Each number is 50 + 15 x the weight over the matrix's rms, rounded and kept within 0 to 99. Layers, rows and columns count from 0.

# k: layer 7 attention key, 832x832, rms 0.0228, rows 758-767, columns 208-415
# q: layer 7 attention query, 832x832, rms 0.0228, rows 759-767, columns 208-415
# v: layer 7 attention value, 832x832, rms 0.0287, rows 704-710, columns 208-415
# o: layer 7 attention output (transposed), 832x832, rms 0.0285, rows 704-710, columns 208-415
k758:44 69 57 58 52 36 58 41 29 33 57 51 78 49 77 08 55 35 54 63 23 69 52 51 30 63 65 21 31 19 50 51 48 72 69 35 56 53 37 75 62 51 49 62 39 47 48 41 46 30 64 19 49 35 30 66 48 52 74 54 60 53 19 47 30 25 37 56 35 66 41 15 51 55 96 46 54 46 46 42 74 34 74 43 54 67 57 36 23 42 18 76 43 24 70 23 50 59 75 15 32 58 52 98 59 48 48 53 43 48 65 77 80 72 76 45 51 48 58 32 59 08 14 66 30 60 57 63 55 80 44 38 28 36 49 12 59 55 53 51 35 47 79 35 41 62 44 52 62 32 54 71 73 49 40 86 04 38 61 69 42 70 64 33 59 52 39 23 58 54 99 43 47 39 51 50 29 63 55 67 99 40 64 34 54 68 94 54 25 59 65 82 78 38 75 49 56 48 64 49 41 51 55 93 61 41 38 32
q759:58 66 34 58 86 22 24 31 42 47 67 44 70 67 85 13 54 68 35 52 63 83 71 40 64 62 48 54 36 63 22 23 99 59 37 52 52 22 20 83 57 61 21 50 01 46 55 19 71 30 53 42 27 09 70 48 03 63 92 53 43 20 65 32 60 42 43 41 55 81 48 70 34 56 65 32 22 37 76 78 69 00 56 40 49 67 35 48 54 59 47 43 59 29 44 48 39 40 99 82 59 19 06 82 67 24 70 91 57 78 49 72 66 40 58 68 54 51 71 32 28 23 75 52 79 54 43 58 28 63 35 60 02 40 60 12 41 46 99 81 41 18 56 42 68 66 32 31 64 57 79 63 41 48 66 71 61 47 23 99 61 36 14 16 28 43 33 69 64 91 81 47 42 60 78 44 28 52 73 67 49 32 62 33 20 14 62 41 88 49 44 72 81 18 27 24 64 43 53 58 52 62 60 31 55 73 04 48
k759:45 61 44 67 37 39 94 47 26 13 65 84 99 76 58 24 38 04 39 65 43 36 81 04 50 71 28 71 33 41 54 11 47 64 99 21 43 45 38 82 63 04 45 55 65 15 47 37 69 07 45 46 43 44 62 29 45 55 49 53 23 29 85 55 84 21 54 74 61 49 43 71 42 39 43 15 44 43 47 62 28 28 39 75 29 48 18 51 15 40 47 67 58 24 13 43 75 38 57 75 49 32 13 95 48 45 76 54 58 69 52 61 53 80 44 46 64 81 71 80 50 34 99 46 27 38 49 68 40 28 52 53 51 23 58 25 54 55 45 43 53 46 31 20 64 51 60 22 48 48 41 30 30 62 46 60 88 51 18 69 49 48 54 67 53 20 54 77 55 59 37 23 52 43 42 75 56 63 53 51 52 44 11 16 52 39 51 53 52 49 46 48 65 71 59 25 58 29 55 69 54 75 09 74 46 90 33 42
q760:54 38 36 55 30 55 29 45 82 57 62 70 76 68 54 93 58 28 46 22 34 46 62 33 68 40 46 57 70 83 67 50 55 28 66 49 38 66 54 63 18 66 40 55 25 82 59 64 83 70 33 15 24 48 53 61 99 38 79 35 43 51 18 45 36 73 44 44 00 45 60 64 45 87 47 52 39 13 36 38 44 85 52 40 40 64 70 24 63 36 64 50 60 38 21 79 75 56 12 32 55 91 38 33 65 34 33 38 54 67 53 44 62 60 70 47 25 44 61 83 62 32 53 30 66 48 20 49 47 52 09 39 84 62 44 86 78 20 16 94 31 27 57 56 53 52 47 63 35 51 53 54 44 57 57 26 78 38 31 13 32 27 16 15 48 68 66 52 52 99 63 53 56 14 55 59 70 75 35 74 45 63 28 52 54 78 64 79 19 46 59 63 78 51 19 51 70 66 29 43 31 61 56 28 65 36 74 68
k760:54 12 49 61 71 37 15 62 31 30 45 75 73 53 19 45 47 61 42 41 79 42 37 47 70 45 58 36 46 33 76 40 56 32 38 29 51 63 60 42 36 20 54 55 56 99 32 56 80 50 55 33 27 50 61 78 73 54 49 63 60 35 48 28 36 68 19 41 00 63 70 12 42 56 56 09 44 48 37 75 32 64 56 45 45 73 48 41 42 00 50 54 24 91 42 18 51 56 73 86 52 77 59 78 54 60 50 57 39 56 67 63 28 39 50 41 35 59 48 35 58 43 66 09 48 70 31 28 26 37 69 44 33 54 71 57 46 24 47 56 43 37 48 28 55 53 47 89 55 50 33 54 61 22 24 40 14 00 71 48 43 21 45 00 60 51 47 26 49 50 69 28 45 21 48 57 49 58 44 60 36 61 56 58 54 45 48 74 82 59 37 75 51 61 48 54 53 87 12 36 32 31 39 32 79 01 38 31
q761:38 51 27 59 58 65 76 59 74 81 99 33 69 54 23 60 49 43 55 73 35 77 22 60 44 82 68 39 24 11 55 62 57 23 87 58 68 79 65 53 43 69 12 73 44 53 22 01 79 69 20 80 22 30 60 50 86 22 17 24 45 61 64 40 73 38 71 24 24 61 18 41 51 36 46 64 19 68 54 82 29 24 31 45 47 16 40 62 49 33 57 53 63 23 46 37 49 49 48 18 23 55 29 51 55 46 30 20 46 42 64 44 31 23 40 43 46 45 92 38 58 60 57 52 18 25 00 31 57 36 44 92 47 25 76 70 63 64 28 25 37 77 28 70 48 35 61 52 49 46 80 21 39 68 39 60 57 37 53 57 77 40 40 48 64 39 69 45 72 69 80 29 21 46 14 42 41 70 95 46 77 81 79 69 77 66 58 65 67 38 38 41 49 54 66 60 40 62 66 81 58 39 14 34 66 92 72 81
k761:47 32 57 12 42 54 72 45 73 62 83 59 42 56 31 69 49 70 34 42 22 78 46 68 70 54 64 12 38 50 55 54 41 36 69 75 57 54 47 71 55 65 42 49 59 00 30 58 85 87 50 89 59 47 53 56 61 26 45 53 24 48 56 33 59 66 75 51 53 72 53 65 42 46 51 47 45 53 55 55 51 35 00 71 77 78 39 66 25 03 66 35 95 53 67 56 30 44 57 13 27 57 64 50 55 12 35 54 38 37 25 45 59 45 68 50 68 24 57 63 76 54 71 35 38 30 40 38 69 40 67 94 52 11 82 85 58 51 51 43 58 59 71 59 53 49 63 71 39 81 37 27 32 62 67 57 50 00 99 79 51 49 51 20 61 40 59 58 57 60 21 62 57 70 50 36 71 68 59 13 68 54 42 45 46 98 32 70 52 52 61 48 47 63 75 37 68 23 42 53 33 36 88 36 66 99 54 80
q762:49 60 61 86 47 90 43 30 62 73 45 88 82 41 30 27 67 62 65 11 61 75 30 49 65 23 55 91 12 57 88 71 19 20 72 72 48 41 57 47 72 44 46 41 70 52 50 78 58 53 48 72 39 25 43 28 73 44 70 49 17 49 23 69 79 55 47 51 14 49 47 72 85 37 25 61 53 83 82 20 48 50 52 52 87 74 32 66 29 51 75 12 52 32 00 31 45 60 71 54 27 52 53 58 47 73 44 51 33 83 33 77 59 48 55 33 27 49 21 69 64 63 69 52 85 70 74 67 38 57 23 70 59 37 76 26 70 60 50 54 57 48 25 25 53 38 38 36 40 23 33 44 39 47 75 52 59 86 67 53 00 91 70 61 50 24 68 99 17 52 63 55 51 54 60 68 46 63 29 38 38 65 27 54 55 45 93 26 48 27 53 48 25 38 41 93 03 81 89 79 70 43 64 33 57 77 40 47
k762:43 63 50 99 36 55 17 54 66 65 60 67 85 28 31 42 35 30 57 26 45 50 11 51 60 50 72 74 39 71 50 64 66 38 99 72 37 65 58 46 88 56 65 59 54 54 62 38 53 88 62 81 40 72 83 48 72 63 28 31 00 50 69 67 29 37 77 56 29 35 55 49 41 54 61 54 34 56 50 17 44 51 28 39 89 64 42 65 47 18 43 17 68 07 17 50 34 58 49 71 31 61 60 38 43 71 18 59 60 56 40 85 50 51 42 64 37 25 19 48 65 59 67 40 63 60 67 52 34 43 51 41 49 06 92 43 44 33 46 40 47 72 03 42 45 30 11 19 26 43 53 27 40 54 53 48 33 99 35 51 39 66 86 66 53 27 60 45 53 65 55 59 46 61 53 51 51 50 56 45 72 47 61 24 36 90 42 44 94 47 44 71 45 20 31 63 47 61 66 75 72 13 99 67 29 99 47 28
q763:18 03 01 60 22 82 95 54 45 51 66 53 46 59 81 60 60 49 66 74 49 56 08 67 85 66 58 37 94 72 48 63 47 42 54 57 44 63 05 54 99 38 00 54 40 39 89 18 73 38 40 17 45 29 39 83 85 61 68 52 54 62 40 57 62 14 48 71 49 48 06 24 57 52 63 35 84 40 94 51 50 54 27 57 49 15 43 53 43 55 76 48 41 45 55 87 72 80 54 39 78 45 67 73 46 29 13 24 52 32 59 34 60 74 41 69 61 47 63 62 50 54 70 53 48 29 20 66 61 60 31 54 63 21 32 55 23 33 32 67 24 82 62 50 46 67 37 41 49 49 43 91 71 99 67 67 59 63 48 73 37 86 71 49 92 66 38 51 67 58 99 32 57 67 24 49 24 92 25 37 42 72 50 60 51 64 60 72 60 83 58 46 67 29 53 75 70 42 63 35 42 74 58 24 43 28 01 52
k763:60 10 18 99 34 74 99 44 59 72 45 55 22 67 31 30 31 49 59 91 63 33 73 38 43 57 53 58 74 41 35 60 61 50 28 44 61 49 30 51 37 29 35 63 67 55 72 49 48 42 34 00 35 30 28 85 74 50 56 31 57 59 61 53 67 88 33 31 49 54 38 34 34 52 80 27 53 57 56 46 47 33 51 52 50 59 58 61 45 52 17 90 24 70 10 32 60 62 50 40 44 26 55 54 61 34 16 44 66 48 72 49 50 36 52 58 52 38 39 52 42 99 78 41 02 34 43 61 10 34 27 32 51 50 72 22 40 55 55 47 41 61 56 64 57 61 64 52 42 50 41 52 60 59 51 40 81 39 50 88 42 38 87 52 72 33 52 56 48 47 86 35 52 57 69 60 58 59 45 60 68 66 22 52 42 73 41 91 60 61 60 42 57 36 61 52 55 74 99 31 70 29 46 77 19 55 43 37
q764:56 52 93 76 39 53 44 38 55 54 62 29 59 00 81 66 48 47 45 74 69 81 86 75 56 93 33 61 68 48 43 34 30 43 30 50 58 54 87 89 72 29 19 66 38 64 77 24 36 29 47 74 62 60 00 23 66 53 57 32 62 45 21 52 63 70 20 93 53 23 27 62 16 73 54 43 19 53 65 29 46 82 43 82 49 61 30 68 68 81 70 55 52 62 36 70 87 89 13 69 56 66 57 66 23 14 43 35 58 52 53 26 42 71 64 34 99 61 21 38 40 23 35 21 35 46 81 37 70 33 32 50 19 64 56 21 14 27 99 54 50 51 54 14 32 62 56 52 49 19 49 43 33 45 52 28 22 70 55 25 33 26 42 52 52 43 62 76 49 05 35 50 05 43 54 70 05 42 30 27 52 55 61 58 58 62 35 20 33 77 00 40 62 41 70 38 23 76 47 57 63 48 44 40 22 32 32 27
k764:54 76 52 78 44 39 23 51 36 47 39 50 36 46 39 69 51 15 52 26 60 23 37 76 82 61 43 11 59 66 61 61 40 80 95 52 34 68 66 65 62 52 50 64 47 54 67 43 72 53 54 70 41 53 50 46 84 40 54 54 44 32 61 86 32 67 55 55 48 41 40 35 47 39 72 00 60 52 59 44 43 32 63 26 25 35 17 50 36 37 70 58 49 27 23 53 48 53 33 00 71 59 55 60 42 23 25 50 65 66 87 37 50 42 36 43 33 44 67 82 57 08 69 74 49 42 99 36 53 28 55 35 35 70 87 40 55 49 53 53 25 55 58 45 80 55 62 58 62 45 62 42 32 38 68 45 40 99 55 20 52 29 38 64 19 44 58 82 55 56 28 55 59 32 48 39 46 45 49 40 59 37 04 73 39 71 21 35 48 47 47 50 74 40 58 44 55 53 33 47 23 67 70 51 22 46 38 76
q765:38 73 56 49 12 69 16 51 67 32 48 47 39 81 28 56 78 56 61 61 43 73 42 61 68 41 44 65 58 77 47 70 83 57 14 76 57 99 73 21 41 50 40 54 60 33 65 70 28 64 22 13 36 33 61 62 17 28 38 12 99 55 67 50 52 40 45 40 62 56 70 68 99 69 64 58 08 71 19 52 59 28 72 68 36 31 17 43 54 25 58 32 57 54 58 46 52 00 52 63 39 70 68 60 28 76 42 40 52 56 55 33 59 44 25 65 44 46 60 77 60 44 25 99 49 42 59 31 54 63 32 23 48 25 77 28 70 33 50 44 23 50 48 63 50 61 49 31 57 32 46 86 50 36 35 46 55 53 73 34 38 45 55 84 43 43 39 43 16 25 65 23 51 77 31 59 23 00 47 56 32 41 55 50 50 18 53 53 60 17 50 43 56 22 35 35 37 70 48 37 69 53 79 49 11 79 31 99
k765:56 78 53 49 51 65 32 51 58 00 41 30 51 66 45 31 12 38 46 56 48 15 84 34 36 69 35 38 45 66 40 38 55 53 10 21 50 71 87 45 89 31 67 55 50 42 41 63 39 51 23 25 13 64 48 36 46 61 56 39 99 55 39 49 76 43 64 78 60 11 69 50 52 55 61 97 38 51 68 75 51 90 43 57 31 64 60 44 72 00 52 40 53 87 67 33 76 25 28 44 08 57 61 20 48 69 17 38 36 47 81 45 59 65 43 57 54 51 48 50 51 28 63 53 19 43 78 44 50 27 40 37 53 29 62 38 41 50 59 65 32 79 13 50 69 41 70 56 64 51 49 52 57 15 11 47 54 75 29 51 51 69 89 97 72 64 54 49 40 16 40 55 46 92 52 54 31 18 39 58 50 61 74 46 46 43 35 06 31 59 56 42 63 48 32 58 37 49 10 56 99 72 33 56 31 46 65 42
q766:78 65 44 41 40 44 50 75 21 45 75 71 62 99 28 80 47 40 68 99 00 58 43 62 61 29 32 58 74 61 62 89 81 77 88 71 91 55 45 30 28 59 43 39 66 43 79 80 25 47 46 10 41 51 33 34 35 48 32 75 50 23 64 75 41 97 31 47 47 61 87 51 41 29 60 58 48 39 23 23 58 04 81 47 55 56 72 34 34 52 32 42 44 53 11 51 51 51 23 46 38 41 21 50 21 57 53 00 56 20 42 71 60 84 08 68 80 00 55 65 50 73 37 57 73 45 99 54 40 39 61 56 42 35 41 53 30 76 41 65 70 25 72 35 52 28 23 39 46 39 43 40 41 62 77 13 67 64 70 30 75 38 35 43 05 35 87 39 75 64 49 80 77 67 52 40 35 25 45 19 77 56 08 30 81 92 66 41 21 57 57 23 73 14 47 48 39 79 56 10 36 42 68 82 46 47 54 48
k766:50 04 47 33 36 62 89 48 58 39 39 31 71 99 61 22 23 82 55 62 23 46 79 58 35 73 42 37 37 22 53 35 49 22 95 24 46 10 42 67 33 71 67 40 43 84 44 86 57 35 74 51 59 50 58 49 60 53 48 38 12 46 29 70 61 58 58 62 50 66 49 21 52 50 35 51 52 42 61 54 30 44 88 72 48 21 61 50 33 53 53 41 71 92 68 48 60 72 59 51 16 47 46 41 55 54 74 46 44 48 29 37 60 52 47 43 64 44 55 40 48 53 46 29 17 31 99 71 58 17 58 41 52 37 52 34 41 51 48 58 43 57 26 59 59 39 62 51 40 31 32 38 51 58 55 47 53 83 62 50 74 46 54 44 44 64 51 73 51 42 51 57 34 53 53 68 53 42 61 28 85 54 90 53 50 86 46 63 48 41 62 44 66 50 55 70 23 85 06 30 75 98 17 79 64 45 74 43
q767:43 52 37 60 41 21 92 68 67 76 38 43 34 78 50 41 54 51 62 26 71 25 67 72 54 43 49 81 21 23 43 41 62 18 93 42 88 48 64 35 63 61 57 50 25 55 51 96 42 32 79 00 73 56 53 64 42 50 65 68 36 21 48 49 57 25 47 40 41 50 43 55 18 00 55 58 40 18 40 76 53 66 28 27 74 25 18 68 71 21 69 33 21 12 51 67 27 65 32 50 88 53 68 72 53 75 32 60 86 08 08 32 00 02 70 73 54 25 43 50 63 34 37 68 84 57 29 53 03 28 26 34 33 78 67 64 89 74 79 18 31 32 69 40 35 40 31 81 50 59 48 53 42 19 28 46 56 54 71 65 26 00 48 39 88 16 46 51 58 75 38 84 91 39 20 47 49 30 15 39 59 42 33 57 40 65 45 54 39 32 18 49 35 45 70 82 68 72 51 24 28 43 42 34 19 41 67 33
k767:34 76 67 52 71 48 74 60 66 77 52 32 16 59 35 42 57 37 22 43 43 59 34 24 65 49 40 91 42 56 60 61 65 70 55 53 30 52 63 40 84 27 48 56 51 64 39 45 99 13 76 46 26 63 59 63 51 66 60 54 42 55 50 58 79 29 61 44 91 68 49 62 46 66 05 31 41 85 80 48 52 50 38 31 46 57 37 43 37 47 67 82 25 45 40 46 76 66 49 54 31 42 41 30 59 61 49 46 41 50 22 42 35 48 62 55 44 53 48 31 77 35 07 44 75 83 10 35 44 40 74 87 60 45 95 40 53 42 41 55 43 45 51 40 30 49 50 38 52 57 28 70 69 26 40 46 34 37 72 76 52 66 78 25 65 34 61 50 43 47 42 57 40 64 45 58 58 37 60 21 38 49 65 61 49 75 46 52 70 41 47 51 44 71 28 46 47 94 99 51 86 96 43 82 00 67 54 24
v704:09 58 59 45 34 33 52 60 50 44 57 29 58 49 63 40 39 57 59 45 62 73 61 63 36 60 83 54 19 74 66 53 67 14 32 53 54 50 54 51 18 37 42 40 36 40 22 54 63 39 35 57 52 57 28 52 42 52 44 74 55 69 60 33 50 55 70 72 70 63 65 64 49 21 44 70 55 45 49 62 35 21 48 29 31 54 64 15 53 29 49 67 39 30 51 56 59 41 41 81 54 66 51 50 46 38 51 38 45 71 49 40 78 70 60 81 50 15 32 39 39 39 42 69 41 59 52 28 58 63 51 28 51 42 48 74 43 60 04 81 79 74 46 54 59 20 54 47 53 52 67 56 19 77 30 54 71 49 62 73 55 40 49 57 33 43 67 67 62 31 70 40 90 54 28 69 62 33 41 70 55 53 57 59 13 61 49 32 41 60 89 39 74 58 51 39 51 41 56 49 43 63 72 47 58 53 49 47
o704:58 52 40 99 46 34 63 37 45 39 56 48 46 16 46 55 58 28 26 43 50 40 35 55 22 33 54 51 44 41 79 42 65 51 57 46 46 18 48 73 63 53 75 71 40 69 51 27 55 55 90 59 19 35 55 65 48 58 58 64 11 47 31 38 54 37 55 58 31 28 13 47 40 54 61 51 38 65 29 41 36 59 58 50 65 51 34 55 34 62 52 73 47 73 44 34 45 58 32 42 60 28 25 58 34 20 33 42 63 57 39 58 54 39 52 61 17 54 38 40 58 66 39 25 49 41 37 43 87 20 32 52 75 60 27 41 44 47 54 48 57 41 58 51 43 65 38 85 46 37 31 27 85 24 77 62 69 56 26 38 64 38 68 70 64 58 43 43 27 42 81 53 79 43 34 53 57 45 64 49 57 45 33 47 61 47 54 50 52 54 17 58 48 55 28 73 32 59 30 41 53 54 04 53 53 24 52 51
v705:73 30 75 45 42 53 27 83 33 39 44 48 60 53 34 64 51 53 37 33 51 77 48 70 59 59 43 46 71 75 40 56 59 45 53 61 86 75 55 46 58 35 28 20 58 60 24 60 43 44 77 41 66 60 28 10 28 32 32 57 25 63 31 69 74 38 92 31 42 51 57 40 63 52 50 58 37 60 78 58 55 70 40 24 50 63 48 09 65 48 55 54 41 55 52 51 38 52 81 45 51 80 36 68 46 42 48 39 41 35 45 89 37 80 24 26 81 51 52 68 47 45 59 53 36 62 52 88 51 70 53 81 52 40 65 47 54 37 34 33 54 42 41 39 58 45 57 40 41 61 94 31 48 85 70 55 58 57 47 53 57 24 61 54 52 32 73 67 35 40 48 43 40 59 80 52 56 42 42 45 37 45 40 45 32 38 65 52 46 22 56 47 63 66 41 77 04 51 51 33 32 51 56 63 52 44 83 53
o705:53 60 42 51 69 60 56 55 34 57 57 41 41 64 43 42 61 77 49 48 58 40 58 71 38 46 43 65 39 32 48 36 40 51 37 51 47 30 63 38 37 57 29 28 49 76 55 04 69 57 55 41 48 55 70 49 34 39 73 45 58 26 67 33 28 61 37 43 61 50 53 62 43 37 46 00 26 32 28 18 44 40 37 42 32 36 48 00 64 50 56 28 63 39 42 31 53 54 34 57 52 28 21 38 39 99 70 51 71 39 62 35 54 41 30 27 60 67 54 37 50 61 37 54 33 73 11 27 48 47 33 57 55 65 38 61 38 36 30 45 46 37 35 49 64 58 57 50 43 43 39 39 52 26 28 57 17 63 26 35 48 54 34 55 55 50 64 21 61 42 47 66 43 49 47 51 73 43 57 49 54 30 49 49 64 88 56 49 26 69 25 70 18 36 61 75 54 31 40 24 41 65 52 30 47 54 35 49
v706:37 63 12 46 59 30 42 28 35 51 49 38 47 51 25 48 50 24 22 62 45 40 62 43 69 58 32 34 69 69 50 71 87 38 59 44 74 55 48 40 49 30 50 58 38 44 48 50 51 45 44 50 49 66 71 38 62 46 77 77 45 91 64 57 21 31 38 45 47 55 28 81 58 49 57 39 39 74 47 76 37 72 58 25 48 55 56 83 42 48 62 29 69 51 45 58 48 46 72 32 36 55 22 32 59 49 33 34 49 32 41 62 70 58 56 45 43 39 62 41 54 40 56 66 38 45 41 58 44 47 24 38 68 40 49 47 67 30 80 56 40 41 21 57 00 49 73 60 43 53 24 53 65 75 46 63 57 47 41 67 42 66 35 36 61 59 34 40 70 85 52 44 38 26 55 65 46 62 35 55 45 55 48 39 48 46 58 63 45 26 49 80 61 36 53 40 34 45 55 51 37 58 55 64 44 66 72 34
o706:59 31 53 68 37 70 49 43 36 43 38 24 55 12 35 54 66 21 28 60 48 39 44 56 23 62 46 69 67 61 54 36 54 41 34 58 43 55 53 66 87 54 43 52 54 29 54 32 48 27 38 69 70 45 03 42 68 38 52 53 61 40 47 66 58 48 31 62 40 76 77 60 56 93 45 53 74 55 51 48 40 37 51 58 40 43 47 52 61 46 51 17 27 50 56 59 15 51 71 63 45 60 61 57 64 55 45 62 60 48 61 20 59 34 67 32 64 99 39 46 44 32 56 41 29 42 48 69 26 61 77 78 56 56 44 65 51 37 32 47 59 38 85 37 63 51 60 65 44 34 62 73 13 44 30 76 55 62 44 19 46 43 74 62 62 73 61 68 60 18 51 45 53 27 33 50 46 63 41 58 69 47 23 91 55 41 46 42 66 46 56 28 31 44 54 43 62 39 52 61 70 54 40 56 36 43 18 34
v707:43 43 35 53 26 74 59 58 43 36 65 50 48 48 70 46 37 40 85 55 28 43 48 50 43 61 33 48 59 54 61 41 61 25 44 48 58 46 46 74 74 28 53 27 44 50 55 42 62 58 35 48 73 69 71 61 55 39 30 29 26 34 51 60 53 54 38 57 58 62 65 72 50 52 42 64 48 32 43 35 63 32 38 37 59 58 49 57 40 38 56 50 70 60 40 66 70 54 53 43 41 32 40 40 74 50 56 54 49 35 45 73 43 23 37 10 12 47 49 48 47 56 52 56 52 59 69 45 35 41 57 56 54 43 47 32 58 42 48 50 60 37 83 66 66 27 50 51 58 46 89 50 49 26 57 46 39 56 50 35 48 39 58 36 51 70 74 70 61 38 43 57 29 49 86 57 28 39 67 43 33 34 49 55 20 49 34 53 46 63 74 71 73 31 50 46 32 43 45 77 58 61 47 84 56 62 47 46
o707:42 61 56 49 21 70 39 38 50 35 24 48 45 57 33 53 29 74 56 35 39 56 34 60 37 65 46 38 49 47 43 40 29 56 74 60 26 53 30 59 66 60 44 43 62 43 54 47 62 43 73 41 42 53 29 53 45 77 57 50 45 32 20 38 59 42 48 62 45 59 73 62 25 45 64 65 38 72 45 34 54 42 59 62 37 54 49 24 64 60 63 49 63 46 56 74 47 45 81 37 81 32 34 40 56 35 55 48 70 52 38 28 27 44 45 65 63 32 55 19 19 37 79 49 34 53 68 64 60 68 51 51 63 63 39 55 56 59 59 57 45 54 57 57 49 74 64 53 52 32 26 32 12 77 38 51 54 27 65 65 49 49 85 58 41 44 20 19 72 64 74 69 37 79 60 54 52 68 63 49 56 59 55 65 39 23 52 75 30 40 58 55 29 56 83 43 50 47 78 41 37 28 53 49 32 41 61 66
v708:49 41 48 63 29 76 44 73 50 44 53 50 56 57 60 23 73 68 55 35 41 32 23 61 55 55 33 61 55 53 40 50 57 15 42 55 59 48 60 44 10 71 36 84 51 84 78 63 57 67 26 58 53 48 65 53 48 94 80 32 37 83 45 36 48 40 54 57 40 69 34 39 26 38 80 46 75 38 63 51 48 52 37 33 37 60 49 71 61 56 47 49 73 52 67 23 72 69 79 38 60 59 59 48 86 56 67 36 48 59 44 31 49 50 29 45 71 55 50 48 52 43 48 61 43 30 56 53 63 53 42 54 36 57 57 50 56 62 20 43 58 38 57 65 05 38 62 41 43 56 42 57 51 40 37 66 59 46 41 56 62 66 60 52 51 99 71 50 44 12 68 41 69 45 50 36 55 44 81 62 48 51 65 73 75 81 44 69 67 32 58 85 51 58 61 82 55 49 50 46 53 61 49 54 48 50 39 66
o708:43 46 59 25 86 56 61 67 75 48 73 58 70 68 41 48 43 56 34 41 77 49 73 38 61 32 34 26 48 52 51 63 99 77 45 43 57 56 23 68 56 37 64 50 56 51 63 61 47 39 67 58 48 41 34 38 44 37 26 36 22 53 45 66 50 38 38 14 66 62 27 60 57 40 42 47 81 58 73 37 29 82 48 28 57 40 42 83 67 36 47 23 42 47 48 71 64 52 64 25 58 31 47 46 51 48 62 60 70 49 19 48 37 38 60 51 40 51 55 48 52 62 54 56 63 59 58 34 37 42 63 52 31 55 33 46 62 47 57 44 48 54 25 47 69 47 21 68 53 44 54 38 44 41 49 20 37 44 37 60 25 49 44 44 71 40 49 58 67 44 73 48 47 64 42 40 35 41 49 53 56 59 45 32 41 17 61 44 02 76 38 51 57 54 47 47 56 02 38 68 45 33 25 40 40 18 60 61
v709:32 40 23 53 52 33 53 67 72 36 46 58 48 51 11 54 27 50 42 64 48 44 53 22 67 34 43 61 68 77 90 43 32 30 43 46 35 43 49 44 53 59 56 42 63 57 70 33 73 29 70 57 78 48 66 41 54 26 65 28 41 82 50 67 45 57 55 43 59 53 72 24 50 54 51 54 65 42 39 68 38 46 35 50 36 19 44 54 58 32 56 60 30 38 42 52 30 41 51 25 61 37 43 40 60 56 64 85 35 33 40 60 99 38 76 38 38 27 39 44 59 60 54 32 49 74 62 41 77 45 74 48 31 51 34 49 55 23 30 52 43 55 61 09 44 46 35 47 73 60 65 74 79 62 32 36 49 65 57 64 73 43 55 62 68 22 52 63 22 55 54 53 50 74 61 37 63 48 47 52 53 20 54 59 58 53 53 57 18 68 16 40 58 31 38 47 52 20 27 34 48 45 57 57 50 20 40 42
o709:38 59 73 52 53 23 18 57 66 39 62 40 58 00 40 34 59 26 38 67 24 51 66 85 47 59 54 32 57 31 68 78 41 42 79 69 51 44 48 51 66 39 54 27 58 55 07 99 24 56 54 76 14 79 51 69 24 74 36 44 62 45 51 75 67 38 51 49 62 63 33 56 55 59 53 53 41 69 75 48 32 64 20 58 37 65 30 37 30 60 55 31 30 56 43 78 50 39 43 70 42 56 48 71 55 00 35 17 69 35 55 53 56 51 64 80 71 53 31 37 57 34 56 64 68 69 31 28 45 61 49 42 38 38 62 72 42 31 46 47 45 51 26 64 47 29 72 77 50 37 48 63 50 50 26 48 51 55 35 40 22 63 47 56 29 64 52 58 87 24 32 92 58 62 63 79 63 42 59 58 54 59 35 30 46 61 45 39 63 65 62 54 28 50 56 55 63 61 68 73 73 68 26 29 44 45 23 37
v710:57 43 46 60 25 67 63 37 81 36 60 53 54 50 60 22 53 52 54 70 58 52 46 21 47 60 47 44 76 40 57 21 64 67 38 71 63 60 45 52 45 32 58 84 80 48 04 55 36 48 71 51 49 14 39 54 28 41 33 29 45 75 49 59 39 40 61 37 65 37 25 57 75 48 51 29 70 48 52 52 47 54 60 47 40 30 62 58 58 54 18 51 49 39 32 49 39 58 53 34 50 88 89 43 58 42 51 44 60 55 57 14 40 44 37 78 60 35 58 38 35 64 44 55 48 22 57 47 29 61 61 50 60 53 45 52 50 20 14 34 36 58 62 49 23 53 47 59 32 54 54 40 44 47 44 35 41 67 74 40 49 23 53 43 46 51 26 51 22 50 59 59 71 54 49 64 22 46 60 69 46 50 68 52 16 45 49 36 42 51 93 62 28 71 40 58 21 41 51 23 52 52 36 35 50 47 96 44
o710:53 55 29 58 52 45 32 65 43 59 38 60 77 70 13 48 32 48 53 61 37 54 38 66 44 66 63 64 49 48 61 27 65 49 47 34 55 31 20 50 26 19 44 51 53 69 55 34 42 63 57 59 54 63 62 43 40 56 51 48 42 73 62 65 24 54 16 41 48 30 43 48 42 49 23 52 68 58 45 73 21 56 68 28 61 64 54 06 67 33 66 26 55 58 11 31 53 65 61 41 38 66 23 48 38 49 51 63 58 54 03 59 66 49 60 30 51 47 21 74 52 46 50 39 55 48 46 49 62 05 35 49 57 52 27 53 69 82 39 64 58 61 42 49 40 64 50 60 48 51 89 24 45 50 68 60 65 73 44 58 50 47 43 42 28 61 65 46 37 58 83 48 77 38 54 51 94 40 38 34 33 58 33 55 85 38 44 43 66 55 64 61 56 48 51 58 60 76 56 62 42 64 44 80 46 54 54 66